Part of a small language model's weights.
Size: 8 layers, width 512, 8 heads of 64, MLP 2048 GELU, vocabulary 19489, 45.2M parameters.
Architecture: RMSNorm before each block, rotary positions, embeddings untied during training.
Each number is 128 + 24 x the weight over the matrix's rms, rounded and kept within 0 to 255. Layers, rows and columns count from 0. Numbers have three digits each.

# layer 5 attention key, 512x512, rms 0.0931, rows 0-213, columns 192-255
132145157150103127126139143149130124138121161134150115110126138128122118130113090163128120148116118152110142096095140117099137097129117109110138120117118112126118139125123139137135078101117125
110151112114138132099138145137146139106156110136123119114135114104126140147127102157132122098118109143125131130148114139142138153126143130112131124140107142133101112146139110119168123123167127
151125147164092139117174120123112130111140132136148141143135108142157085149140117144118148152167130121115147133157116170170119116147112133136127129159089103133081143121092098129113149146145147
136134112130126101135135125128125148127122143112094153160104141129139128145124150120136147133107130109133139119096131133139153110126109107136129119120143134107148175108159136140119124142100112
184117135120101117148132134141136137138082096148109104168130102130142114120102131157157109136131116115129146151124153108118123138176129158141139103152123098133149135106113087132090124142115116
105114107165148128133141130115114118129117144110159108142124088154132133133131125114114147135121121118141137155129144135105140154153082134096141152103155121117114100125117135119129120102137146
135132105132153093158116134115123109127122131113148121125173117141144132109124148107146112099144114115121113103137090090100133136119108115124152123118136115179112146145141134137139129122146151
138127114103146119156145143113124177119136122108122155127120111123111115130152115124145128090133108138141109122113160162151122164134153131139117155153130106121114117116111144121152152135120121
086070152130154116112172140150127130135104117125140120104165153130094142094134126124120142149149143117108132106105106154112126155138140141137140152110105134095108159125099127130122157142126139
153157125152145123159153150110130135100117116140112121128108100113103168141167129122131084148115143135120128137123128136166118121113104151139127093151157119123103127126125132161122132113123084
116127151157136130139171103122135118090117106150154120140114132134130132111125114134156105108087127137120122137122083128131156147113102132116108107097148085117116138141148146121145110106129088
106163137141141146094093121123137133096139131122144120118130132111128106117129109100164146132122137132101162122119100137130178178114107133109114116147123119138128126134155124106145130146136118
145117124135132116165089121114121089134145109129102067127119176146100133145153104121132127171151135136126125115131097140114108114126125156126133115147147144113128086170127130119121106138109122
148132093138119147132109143119115112121123080156127147180168085140155120144167133135145110170110115146114165122128102112149135117162122141125151116114158113101111141108126141151101120136125105
121091108144128123135144102089125172088135144074104135107101111081135144140151152141126124128111129102124137117118144116162098100113160122123117147158115113097173140106123117154139138122129123
118105116107103145109132115124119108140106112107124125112135129113145132142113145136159110117107120108118148129137084158143134120145101161127138104122103134108134153124148147110132155145098119
102137094107100130157126140171140104133138121133120153129123132166129097140112183137094144104142140095127123157124109137136046131097139144088146156122128154153122123150089156114158111150151110
147119147105093111128120140116120127151097140138087137133136141120116110132125112112126144122153161109138108117159173149134131093133112159124150139126115125169085125119122141125155142149149104
129123109080123098095118139105092114127128164162125148111156129085100113112119143138113144114100145089144066128117146170159129103135129100162110143102104095121127155125097143087123141123128177
122114092170155106155151120088108129159115125113088106116128123154116142095133138166157148135105134129094121144129127103137101118127116097124125137127142121119123082117129121133149144087132122
119157141112190109132116115099112136140120110147155134146106171113147123111098140129140149149134128067150094101144159120096130136118132131114127094128150174165156057139125143059148113153111165
112100161137134143095160128119095113160144101122124103152159152090150108133093086147103115158113098115123126130152122161131122083160149171110159113094128128135100195108106140112111150147090139
096105091166124111128140145095138106070105118123139162147137124126156151132131111138127132145117113157080153105120133122124140065144113141124130089107145115128123131089082114161134087126147100
141103107155115153112160140141128132148128136115125160103203119169129092148099101146095135143147110135092131110141131130134118118143121118090168105155123105119120106101112124126115133136146087
173158141113171123132122155094088132154102104131123162092169169158092108140132135107117141117143121122133101071156144102104109118092129134078151111140113135128123086135058127109192186097107175
129094195117123108085138124118103131075094083150086134187173147113144144112121138122134134121127069145172127114130127149132099062087143089112093133122102149136125111121085128118139155163115144
122125144125138096134132093099097111157099143134121109117120138109107115133108129152159129122147108101097152102158120121115140144167124077127129129126079103122179128138109126140135115127167114
148131106139167144116141155123102136151154087134125098102147133132110125142128111129168104119132112147142174138123142127090117131105101103087160121121120127134167106112152153151127169136139165
132091123105127122098139122160169172093152153116136136162101131173132121134125095126102175135119132155115150137150102094117197143140117113120125101134172129119140090120179119067132148119133077
084135105099134131129101125172141135121144131137069125103134125117146096125128147115130123138129139142120143076126132146107115184113150132099162094105141148124129128137124127106146143120097134
081177115128153106107134123124133106083122130137095174140135134112174122113150122096121119157099121112109105096115143130102114091157128105169085129109124166071142113106095109090119144109150159
109079163135123120162102095146128091112107072174140102118145117126135119106110166129125120113133160120137112120152163168111126148062112138127109145129159131074087106145083082098116139117119112
155087127132114097111146096120134071149147106113159099139118116154094116141135126162115109125154111146134105117132132116112146087092116122145134124131128131137132133135121157155142155132163124
143114135127143074113163084146092168113140081095169104082092131096162131097171124159096156158140111099121167102119111146158133121101133149115102153087129144077127135099118149076118140167114118
127122104126132147132094146194100114143145142133148117128131171120113162098116091143153130105177157103100127182183152121142123170119136088147108153089125118122160113131138153099108150098160155
151163175073130117107123160104145117138135136163093143096149108093084140070131095101093106101162129120136131142140125153125106097169111126117143128116086140152139138124097156142175098106107149
106148087109119124087146101149097125095122122148105117103136101142099149134170138137155118101141088165118132116122164106130115166120124133141126113160125145116133070156121112127123140128115107
151130145114137069144147115105123134173124123116119138114149149096118112106125137159142147171100109133112175141128162134148103142129134110123140121140118094129104100118156109097142156107102129
126165116115090097115094134090115136128141148134144116161121132132107103108161113126132117132089166124148163133139155131174166115137146140140139176144114151142125164113147167122159086145115127
105141109107114116143093156147144126070143115155119169105111141097120105111149123170123114113119188140103086110144092085149110171125142100157164127128090125109146103127194099137108181141121120
183082138104128125092126108143135134107074120152125152134083070127128100151124112165143112162152119157095149112083155120161132155134113124104140095144145116147170091132181159128103126141157113
092122121138173137124113130143149123134094112082125128118167123107161173103131150165107160117120131098140172148146145123123160135148131164117123169113108141152151148099101126125103169137135163
096129115126146136118150131084193093138070111106169123133157172160147140144115161123110075118179131110150144164126135106144122139133139136112097139098091147109140068150151134146159111165148145
150108117095168119164141122155076139163145157117132151133117110080133090116130141159166090198134126146116092146116143098143093151121111127153156160128151125135113123113111106105157153114115140
130121176095148083129085167133082087103148144126147135136148145118161119138169145116145160150079156140140121107160138118152113141153111137106148106144108121119157195087125117114126140127107121
136116097148144119163141123148087159114164101130077112117137115186129137087141145125102106156127143125137110148092161095146170153154108131117091124115159157131124143150091134140098097162142134
137125124129112142092127136183138157091088107123128127116058147160102130111172088129126121131128120093155134157112115139139147131088100144154115135072126141110138145107094161101169165139101127
162163173145159132143153135113083140157126110111061084157112128105116069102111110138137114128113129116147097131118140120150136082134121138192139172134147123091172076116119129114123122167129127
158129143102161100144128151104129138137103091174154149140100114117136135128137118129107155156106125134114165110154170147134114128160145138114158111117088104155134115114123124086137115129146181
117091116114108134112116109101080115121108135130122120114172149099129137127116111117175111114127119096172172122165137114138124136115159149121145144117122107101128135096135157120119155166113144
174147094133135137125131135059114155130140132162147130153079169138152181144182156137109187168108101149117183097151111177161153118119157109140114080107133120131108151156149109169117097119120133
128149155153140102129125120089151154117097116119114110088153128149133115106162130122113135151135125117105141130115087149131125078139115083155103134123118142162151128092118112095136066113174130
147160095124130092133139149128141180114130142082102127142134130133132111153153094111088089165133125129125159132112102125120174148179115088154129118121112140099171098144128122165084141137104105
147148179146129117111099129132107139164120130135090081105147150122113115165135083109090117134131118095121160135117115130119103099110137110137123108121155110138163131109126142118149093095114167
149174138095099107120128132132101167125126128121120116135119116092152180105093106090114134135120134150090118130116120105102112126116103127175098123150111120124135140117154130146118144113135092
116104097186149100145160126133119113157152110112098076116137164122114121138131125162128115141153133123127128131113151114085110143121126098128130124114108118125138147095159136158118112160120137
146105204198145109153169122193088171157100142187156112139042146075144087156147137152124130092145142103153128131091159148144136087089117140172140113159055120100086115130097111104155104084166171
091153104129121181147129118127099167130179169113146138131102115144124112156102120097090172150183148135108112155145119111135156150106156092140150123139144130128120142159091148149101126107146134
133173147125154084139136112138148146132131127128104144123122134116154132119158084156097174078112159097111152125117155136146131125147127167149112124134106136091155098138085110118109114096072121
112107114068134136103136156141148117090148101124117112142151161173144116142135108130134130179128104158125133092175135080127146085111162145134104106123134185156135147114133115136123144120110150
144113112157117084077110114100099127141138101135066123143100122147126143145121118068120116109171139162111132119104060157108134145122128117126159069116100114111126117123105160107125117173126136
107092148137142115105181118121130143140106107099177170135150099129098152117153125109135116107105136130126071113156154096099179092178124104150142108170149189126078139140135152115116139136115112
048134121153162113144136114092161102152145115108130153154081156128126110156129143118161101125143143147133101111113102117160134134152111084117140144152097106141144072128101140099124173056140165
138139147136122079079129153086115150120165176141071152154128154097130122111141095122083140134119123119129169117108147120111085116133128118140109132078151134116139185175139096131144124101135120
122095135107123112149134164112130152144126110136118169127095121126115126106138115115090131141126107134144116115125116121126132169147126114123135111134117117114127122128146113147148128141108131
136110145122106143137133117134122108113108128125164137131110117134116123114125112136124146140115129131143145108121153117136145118125096116121131117113150120128098129118145121132137141158133122
131138122132135140123139114129149132112121135128106129130113129137134119119109142111150154122126136107111155127125116128138114094093155114149140107106124116137138112115120137121118132132143138
107150122135140125120091138104112128141144128141149103170113131146117133139147145144134115114133118152128141153099153123133133120120160152145147118138144144128122140154144123143129157124124157
123124134125119140121154120156124141156121119143136141110150116141116140124149113110125161135096143124139142090151096143152127103138124122111115102119122125118132120127141131126116129106155104
134130136121130144153134154128139149126128114130135126101116139166110114126117131130122146112114148131098115132118122138133146126122127128159104130159144113139108144118098124129129114100139143
125124118131110145111115122114127124126108140128144144147158146124119121125134112152123137163123115094122122118137112133118146101148102122123120132133145118109140129123111134145136121122119128
141152124133117119113123114148133108129122136154113133106150131121135099109122126148129147143114118120117140128110107101152132108137127120140120106110137134137125143135139132120140155131127116
142147132137118127108135129126095150134129139121132149136103109132132143121134146128130150113090125147134123102140112110128129148134105128133122104134127141142161143124140111135133125119121139
109116134123130119109142119124126153136109106126133101144145121103100134134108123104145116131115115122116131135167133107157133115129123123158145115113107124139096147129141113132113128135158127
114104109143136123116114119142151128139133115129123119119142124119100111148124096093111109149119132155128118148112134126107126111138107120132133119109131114163092141130130121100110121126129109
136135122119126120115099150111124144123113144126121096121141127118109144141132138137098120112141132109137131138136160132128132153108149154150152141165123146105120134144120117144128147137134133
139134127100131111151108123115126141102118137127123121102112173155124121135127119133120123128130123130131129143125134147126121136119156138122141139141108092131103140124134129152132131131129120
110146142109146139136159130086125115126111117125148133118126116125118134134136137151133123082151127112131124138124109126111147118135132120140116154107120129117142117118144106114111143136133143
121133106121147122128107135162102144137129159130135122134123143130133111145119120114131122091112126093122104114114137130142121148140123115107110140123114145157125107176112143123122130116158126
153105120120152111111137131138104126124130135127138125151133133133122174169131116128125099118142138114132122106099118140111139130114132142136149124158119117148111114113147135132087155130117154
122141097110170106131101172141147122118117126151112082127117169103107133116139141126137144141141111145133104130139137111133123132139156149139130134157110138133131117118112142142145133117133132
130145109134120136135120137130150152118125128128113156116122115141140134128162136124101142115151143121110130139144105137118154144126120143137142124117116161105120134137139137144171141134115141
099105111146110117130142126135112118145109133145119135107144129120138116135094122119131133142132142125124133111121107130148145142115127134113104121130150139130106130106114143155107149121136104
126092140096104147142153136150098106129121112104076137117116114140153108122112118136127124136122138134120133140117124113134112113124107137124136093116152089118147122143153125141107106142112140
118121141160113111118139116120146148114127144146138130133154100122131134117105152114109143128153129145145133113119134096138097129133136107148085117110159134124131160155124126136138112110111115
108091132141085160089120140132121156110109111150121122145133157145125136114164130097151150149131156145119112095140152118130135123155135155113135121102147172122117147126137126131090150121135141
117145128115129124133140137130090098131147136141109145135118119114130131125154130141127097108137122116113102117126163107123146177117122139119132121125125129097104106112121123143121149139108139
108111130142097145116139116153158132134092132141155155105133120096148116108168115114116126122136153106134169155153096108181111107144119135149126114097107114137116109121111121123131124137117115
101122081111131131119153123143109108157148152106169133138088153111140152138130108133149105143170142121109086123139150156118112168165084075140166129118092141137115110135142130107149146102144121
130109099145130116139143106118126114124127128119137137125151110125115099141101139129117089122160119084131138114120109124104122147107121108125096132117141139167091146135153139131125132156133089
120148101139111120130119105161133088120126117136153134121130125110103136180150125133112102115135132156105111113098105115123145155125110134118147137132140164127130106159129131160141158155088109
147101109112102123158139084124115100138107094150142122167136143121124148127105122124132149124158111109122134116155111157137130146138127143144133102153092112145117112099092134118135130139098142
119128115165122144170143093119148106157163159144174146132146136109143115111114110124124123130151110117097122146111113151117123138104113129129146111076149106093151133103130126116138108157120149
150117117167101098145147173124149134103148145173160109111154121135136129125158145100134139097163125113139123146119121122152098132135151074136126123093138124135100153108133152124133119121146109
107133101133131139119170172125141076161130160113153147129085120150142115153126140138104142107153112100106113109098102119151123109125090117155160092088107079120131109168077099140109115119146153
161114141121092113157160102065159126132120107193124065143120141137142160133118118140125129110128118138165149146160135120137153115120139102118137150153103151156145160119152165120133134096108139
087157113160139088160120174078163150110155127112142161114165117151161100139093089164150176136135152091133114133089097109121092139119154108138136122112160124101123119146122137124163095139126174
109160160093182128104133156121126089146135133120142134100155138088123111157099152105093105090125130129158138170116103154113160127120146103139180138104118085121128153088132117130120148117146127
144179125180076186122182098144118159157099159071171165098126141129121067117097128099116128144094147174145136100117124137113102159197140177122086097102121094081159121139120111108139128158178081
108130112135129109120115151159113087082121145124118097106151107098133095179155119159086092115112079127126093159146156098131133178081157100134114159103109137130083169107080152095123147134071099
121145109159160074105124127135091159142151124144076126097137137092107102160105134121177157153141136153111203114088138112126093167111179145114131092155113087087137122132163138089127122180061145
138150113079110182125059198090160079115133144154056158124122147152115073055130121161069143077125175121203149135139173160120101119160145159090163134134155131137067084179153095171163101133145192
118141132140114067152169149165112135127102126090118090129066108152159142133154179099119089169127131127184135108140091086194117175122148152166139138115154134143193136091153115108132146155181072
116114072092181165095112117109126125108125134101089152180075171111148127145101117154141172062049154150143120166075160095108137080152140103143120097180111122158140090181129162122168139094053146
110173159140171111105136157120178127089127121116128152102152162087094118130100125165150075162160091103111189179167081146096153130131143173092096103101111108160131130123114074164132140161089159
127163153146099088091119166089119129131134065042131097146160114119119119087106142102111137118081147104109104137133166130138077125171098142105111160131113074121114120137119109094126078157085137
138112143143096116097074135094152138091138135099098137137106139154113108123153068131135105087131103137080074122172167121113123134133107098143090130134154124113114085133127125177160110057101144
110137162121114139137064094059061115108110112067118151057096118096118107094181129117164158095140058161133133121138147163142083134135101149143124140174082116167139152116110149120102117167169120
103112170100122121103107155088153147182113133154110144161089124160153136086175155142072136136142143107113145109100087115122098161145149123151155176091190103112116081122120158102155100156139095
048098108186136133155196149119164165142187126093123134105105170118154101171121147134119207149143171154124133094090091099100119130132107195107174096143165126074119150133149121152109104147089153
093115126135092072112132122119144194110151152070097124140119126100132187119078162126130097182145128111148173134141150118086094118166196164111143086135101140101064127082119053143104153147130115
143106157113089129106074153082071131120155145107127134120137025122150104191090158128088128149147169122128129115209108092104135145145178175194119131088134098051106124122131149107155094082128116
112064115065150142134155144152164181179162136135127121146122130169178103114159179097090184140138088139102158145172064119139194057109135124176101153132130135057068150089138113167142137076096087
163111083151103135133092159145116098147176133122105120165052125145158133137131155148133120144115085150153165087096094078103125106129167128171112049121149118167161154145135131047135137168091092
177153155132114100180114101196113151135091087153097077108126144142103160149121113201084127155122091147138085114122130148155157129124133124152169100161093086082148127172119130107151133067112165
126118080081090132098134098084105155146147137167163067167170166159090117134150069094160194194168085158106180161146093119142139134172072092105122106144160145134138155129129097204170155126146156
091179099112154136089137133182166073157166146111119124153093140114184141128151100116105069131131120192070188141107092124120153120134153112110075109128153148054120132172151125195118131061137128
146106144130083169153117095206140161138198107136112105182164152125116121144144120093095091154095115108124155128122156103101088165123046150135165148108124099133127184100111119113139058127150127
125131134108148137167153128151130125132157140169106117119087105131157156134106114158139159145132174148105116147166126148128180125145112182132102158125152180115112098102170138063164108152144111
116107096200096126079086114134160138095182160149162153115115106130146132139165111094105133103171133150157087138151121130106103117211162144181120123137152180171096146128146141118111096109122109
150119128121152150147099143170120142114189159130121141121092128145131115161133126160115154138134120085163096132141088086097155150128134044165119119069178132111092182170149142141122107140132124
126132107162091157160190088141077150112094156126166108118130159106138151139101132116106103084155096153103093076141140118147113170113125077183179146159136077081129102163128104127130124188122102
161120103180127126086115141088126152169149152173138144152079121136136145138113139104106109162115172143134145146070201147143072080127146154155121128091146123098127141164160168180130076131190066
092147120115152142143175162157175140055161096112121131095123189142118094117151157137113103113078170105105128081112091149123159143156097159147142181125031172098067199144108098163146110104116166
136078087123115137088061087153145174147100064132108136174137135134124122105120196162131117099124166124162101145188134151153152150141150119110106142142137106041118107073126155144129117140141108
142155087092095126121111162148165128105093060158165127086120134093158170068140118153133144155159060085152149097164115132118119093124116184123174104121103186094131106139119122125082161107148167
186084111134154126128179148196144143098153107186069166193147139175177129114121112119158136104073101185156137143109124126115140098141145104133139144137102109169122103098131067135158147151145169
116138106102106160107085174128126121133138092098209143114098146133160050142086093151190127147118137148121097169141110156140125151077172141128017096138122109140147117124119152114144118090126162
127114123095154127133112154143109102142143123117127141124128127137159156122128100176109131131128128090124116131116119121137124140123145123145112132140135140141146126118120130137131143153126162
135126159149110106104148122105120094130114125117167145129113135171137128118141122111122128143127121111134129142149122091134104095101135118154128139129112116141151112162113127137130109093137140
118119089127142163112118114127138128098142132129123122096159140155130118140106131101120105143145125106113150111113149136119163131121135148098126123111092146148115122127121143142097129145130111
135124130104114121142121129123131130147129129145122160120120114133136136125134114118123168107132137126112142117167165128129128141109126115098105115110119111113115147124111125136116115105137115
118143131121155125127100156146097129119135150159138137112142153121116137125110122139135144118142086116129133131109126124122157128124139131123116118105105130129092107117143138146123085134138139
123147150145106113154153096127108110127148121111135110106126160132157120149146144113158136154137115117115120141124112115141112121143148121140117129135117116102145116144117099164117134124129139
141113146123134118138105127169122139114144113147135125119120119132137166132144120137160124124123120113125133114120118120114140140096110105136147125129149114126133156111132126137148116119124161
129122158160103129088157167129125105116122135109145106153118136135145127118105119151116111131150111136098120171121109130111126113104126140164133111138118134141136102135133112164096149155122095
147141087107132120116103122120115128114112101127128123131152104109116116144113142129153145159118147120121157132142124151122131140117131153137148109091114129151133148143133131112122131140125111
126122125094157120169122136164122129145116123166116172150133116123114144104134121138123129129111139133139146124121140133120139138125128131096105143115134114123105148116122135143122105116150158
135119091113126090174110094146162133137153127135087089119131121104115101134155105128149175104106135141126146123117153086124154121115095130130152108110136098101140149144163127113160133110144140
139126121107101142102106131122152139126143130138129175143125130126125098151146096156143119092109119115128112151093124123130152105138112111139123108096154132107147146138144151124120144131087117
114136127090136124128092113144136109114134128143080161107152124124132058136140137091123103085144105130138104152146130141135171134120093136112120111113141140136144129115120139172146135110110115
149125166156139101147155127160120133131128097120136146123114112175137133140176139132158136125111139113120105122146150109141110148113110149125072160133129108122110130134158120101122124098124123
141113113137134160131128153121110114132105096096132152165120105107167093147142126141147127142132139093124115133128141129149138120149120157119112144090121127142124088129144144131112118150121149
146093150128134120124126135157142177112115119122147173146129134112075153121124124134123152151122139127125123062120136117148090119100138091121124132144146137153108182158125112110130144133152146
123106134109144103123146132144138124138140130123101166121135101122132136136148107121135151100115142103134119155118096118127154156124117156150118139140129117125114151133118120115141094103125146
151143161113156120147159130143116121130123134126126132119114126155108138102125108126110113144142134124165110127150124102127108151117162130157108162166104125133101135127110096099106091113143154
125111134127155086129120126163145154106112115110148151085132136138161121135106110127107153112118135083107136115102107144145110158087131092154101123145095131095127095147154114114123109141134142
104124120105141117143117136119156118130112132068141134147136145111105134122126127119112146141142150133112122133122111139123127124146149127148143118166126117093144112128126115135094147134140120
142131139118154149153138131157099130144149166140101133122116148134123157094178133108124110129118103115121111142151172112148142146097134117139099144154124132151142147160163129146136104088151166
096137114140131137092134106118134127145150153151124109147105132149127118129119118143128108120136132094153114136165125138093099147106098115134101144116101153102130124098126124108123113123142114
136125123138152108124114163153124154131111160168142088125093123137152128085098134145153103104122142099165153131141137136135087108153098140134105153131122125158164105075095138146132128108134113
114123155139147095133123104131127134095139090136109150070118156125097141099107134165144129124111084151132144114149136083133099146112134081143151153150069095135119119140099128166110146125094138
170147139125141170157146146162104130112132158111117136146158139113100114143151144127136154132163124143161116147121137128146152124157151172146093122090130102111128123141159158099144136149142135
122113156187106116115170096138141133123129099138130091120095127149121154129133153124114161171106133158125130104139127138134115116147138118133127127138100074102115149140136103118154098122121141
107129158130121155141165173144161132136089153098125126144125120145146153140145144099108147158117152156108116142104136099121118133135141137116091157116110142122142088162133124133146151135149114
151146128176106115157172160171124129131097143134102130117116133104086143113176122169167155068103089125077112123171108119141102122107120135107120151121048147128103123173109142143141104104146173
204113133114132108162109148126095144125150122167156126135120144162103143116128112129139109118161144132105131129185134158126133140120096132146087141154110117122147126118134076157142107094124145
178097184157136094126143119160135139139119093125104111108124130104144154061111168113119147148128108117106142147180083150144135111147119174127149157157110165109122126140082089132175124127106165
108137114133146125103100094147160127149111117124079123121134130097138142127118177122078120132121092120177164116154100135162117112104137171114114150120104114100104118127137161163133131097096111
128129130112147066127119110143141125065125117171102150140156150117093164122080160088150110119096146141106121141140094132147161118135097147132094137141125159078133114094109145123172117101077120
097152098129106106143149133102145129118104129120085125089103120105178120139112138125122087164115105095120162083158095121137104155142106149105145135117121188100156130134141096132186122164136125
092130106146159097118144165179149114158123132104144132124129150145126134130106121125123116156124129115153117127112128116112138148138139130110179124126132101140155119117101091107070148116148085
096090144141088154127103127125151101124145094106182105133176164103161149110125135104125107117159092092114167083097116135140129106130138153130131112107124137127141168110101147154132143069151137
123135085106158130092152125140167193132145135098157144053166099136177124175148125151102118128125110116154093131105152104102112113116096079137121094104119114160108142146109125115101109114136084
121161147136137101128133114059139117159144090135118143160134112118079109141090164132142154125134140107127131113107121151165128108177103203098117132127121121133132104107165171138138108164128123
098126085165108160089146104135140120102206163077173134126163184118135087193132111109204138152162080139129139116129112107102163119135148100076129128096125100117126100149156105098154110126125127
116114138197108128117109123173150147134135133115103108074164097160115122112159105141127175106093078124098148123183114089144107123144142144159173150156056131138116135164076091097108084163129125
149135098133146132137156113171119186129132096137097140116088115111128153111144132159175184114176156150150126139141146084105131134147105129147096167189144157161117124135152110167124135121108147
124109139088161105184134166118112128055128135111113149082120075159118127151108162110098174127142128130142152090153166116144144151103142138125153141123095099158081128125120127109167139146100117
108141111142136144111157126087154136119078091119184179125162159131104120163163074138164147092102084115090108137146115125122129106123114099127126118154129168125154099146138085130132123128149154
118146116184122169104140110117091112133153095124145136089066111118142136121133094155151130080169107158053154120167125133111114177134151147136137121162108127128081088108140135149141116127136165
123120148072145156127145135157152147100123148167126114132137118156135128151121142141176145170135106098139141110103096128127094123093160149115149136102126118177158160099091108153162103135115158
136143154104139119160144166071085131090144139147157142111134133110154147139080109116129056136111165148189100150129136110121139166114183070191112167137098116173081129123137129125104139189100102
094077116147096109175106146132174132112172161098132125144130168149146067149116161106122129104159123138120124141101091085130181123130148100142149114100134122179065147112121156080160175154145085
129079173136108117158090144142136111096100144102131146093170104070123134048188117118125059117141078117158091120174176184152110096111114160147112145140105174158134174110137103159148137113126080
092114167121140148147103151106136120102142152149108177108157169142115104135106151106129128174112127173156136134151106130116168121120173115068106162141108115121104142113161130171106102124135178
118144174102127080179138178088103107145097176159124133091177136131083145083120146126147104146107145091099169126128142114116134103128123158130116100103194119107118142113134159098151109141102104
098142109136127124130114083158151131074088128124139128135154139101088112105108140142135120150157127104102137099181116145137148137155092085131111130102104109120093137124165058126154154135146074
118154113148125099108121125109135075116124132168070090122117155112141111126115140138125158111134147106117127119122112139145146079158075140098133101127140138138134141117122175142135085093123135
100094133120129134114100063181112127152182122105129112120149069092140152088142115126160127133164127151130148129141094111163087143124085077139132119177172186111153154080118141128154124164161153
173166162042167145166099174095125082144100071177100098146120092109118118109097090182135136131109107111140175172144134124164147158112091133068148140120125161176124111126080113113161094167154153
118119092114135123104138156101105165093102094103120101114160055138135155080151122111096120193128171141165101101170194136153168153179081111109107110093119147124154145100128151071050130147160073
146150130128125123164070116142132070088107103120106124100159158074072156121094106129168135134106101123162164162184088124109115098170163167126171138108136149157152115135119131142074161126098104
121095051167158060192111125125098133115143174156086122154142125102159151135125171161128092130154115161108142127097127153117114157097088082125144048158166112095143136178113115141130120132146090
125106162112150111107128131116155146124107087132092159152158110152119146103098162122151160110171098135137162089184135143124142118118101142140115145130096188155141125051131173135104096179151087
080148132142124151111141158134153133102139123153112135140107128167142125138164052108097096107124073174079088137118138088164093137105116122120098121132127110110120179133122163183104086131181164
117115156112135128131070114095112173153100129114163069086122144091139126162124138162162155145145115095134117078146129182137143161091121104099129169097141080111169127121132138146126135202173127
115120070083111164056074105089107147135144135102132139136153152136123131104174135111129144101110097126121131134073143151099137124139165154087118121121163144110078176099143091158164148167093133
122146125142137178157106140137127126198124111133133112107161057116143104115168153155150097119151151089137158113118127142113165090119115100138078120136066181133126125139105134113101095088127156
110124063110156117101166151112128152119121124141139065156130156124122144120115083097077128138118093134129146106188075112124150063144173086102131147116169124126118178126166121166125135125119160
106138155140152135160102145171123101139148137140113140109085208132115160125124152138155120134141114113123081135117132132130146144122117136143125144128135111129073135084135082112146124148118158
160138081133086134105087167119134094087092121127108138144184102132063112157125093111120149100114102127137148121114176081092115144133112123132132082129118156177156106138081146138144151103087142
106121123108124122153147127122113122170161149137128127145106134090133120116115133117133121102132143141127126118130147126126131135130134108157126119136142114136109094137144109106159122135114107
135113118130130124130132124111142121125115115130142113139128104156117123127108117137146131123108142099132152124122130141123119134137152129098097125132123124126160127144137124114148129123132141
128123128142143134091123126128114128136115105123142116126112155113131130146113146133157151152132147137105115117154150140129101127125137109141125108118115115122134154101142151118128118109144137
135122124126127120108155140140136129121116142161118133112105133095105093136104126137104127145140154141136138111133109125138127123105129120121134107130133132145104111097136095127122131128120119
143125129134148105125120142096114147105123093098164100140094136128134145140126118121145138131123129129131114162139101128113127137133136121154136135119117168101154127145159133149106135110137108
159155111127131148112129124154133097138122134143133149121136124139121094141130115147123123160140132150126138145148133122140123078118131134120139103126131106145112111139134112132175148137113128
127105128144118122162147126160130111119130140121114131099138116108130097126123107112133138130120100113127106095142132113118162100142133111133128119133132149142100108138114130116103135169109135
114103128145125129115126128151143108098106111109126100103143136133121117141102119085109138087148109150138128125117127127138135144122122143129164129141135128121146136130122122124116139107120120
093138116143138130118147135150123107160135130115126130118147133129125117124126114089117145130112143140161116101130127169143123091137129070122124137138125157132118105143112145104120115119125108
113132127136129127112139130157132170163129130132146122090138175125104140142109124128134096122137121140134138136105145114122128112114102122098083119118138127130111128125147111111149121108131090
133133120108098124150113159154134137123133135145139110142137128139157146136145144120127106092138142121158144151114132141126141114109121121116127138132120112138175147132114099135146103121127145
131139127118144148121135116129122112149137142138121124141122092116123133097123134127141119102130153126138141126126143122114131154148135112126102132139121122134141140147127122111143112151115110
124110105156141139171126115116160135093110128129122118121101113132147101104139113133134137116141131129149131119137124136090118134123121112150152138118101179113136118109133134135142124134134124
142119152123134148111108122085152140115129131125114108104097153138136138108113121138156155131132143150126156137116122090140096105109101154126150152106141149093094158107139162134147147112155140
104133103145112131132158138153142102146123145151128088089161150120101128130136132134133109105127124122120068106106136120126127098128157101134096116136132125145136120128108140123114113107137101
156119102118108112152084145156120109130123115112117102110122136119114129135138138126129128118133093134136145134121164133137130162130147132111136138124139142133130120120117156112162133136118121
164133136105142140112148113085152143106128138119124115148109134123140143128157156142128152119121129119120127150134094123144106131114119125136156175103118127107129133128125138110124107099119150
115144113141115105125139130154124124151139157138108142135132120119106123125101130128123145126119131134111140069109123133142112139152097091105109124154142139104133109154144157121126163119143111
123123143137130127134104117157112097130128126152135144123122112120113140131095177137117136106116116149116140122113125169124117128119146130118134157133128103111106117103114147147128165134156128
133112155135129096133089155117113125141112127134140100133119107114115133132128154113110133114111150157140138151142125137121138155119142151108124130170123102141116126137130126107121136171124104
104143136127148143134126103137137147139099123153145107128161163118109131157108131124128126107116126113131120112149085146149144133129141159126138129137134128115132115129154138134140137086131122
128100115114108132119101118129136128107104128130118122134097129115109162129116148126118113129170140134144164138096136119140132115154155095101138122142145105127112116115138123098122120163143096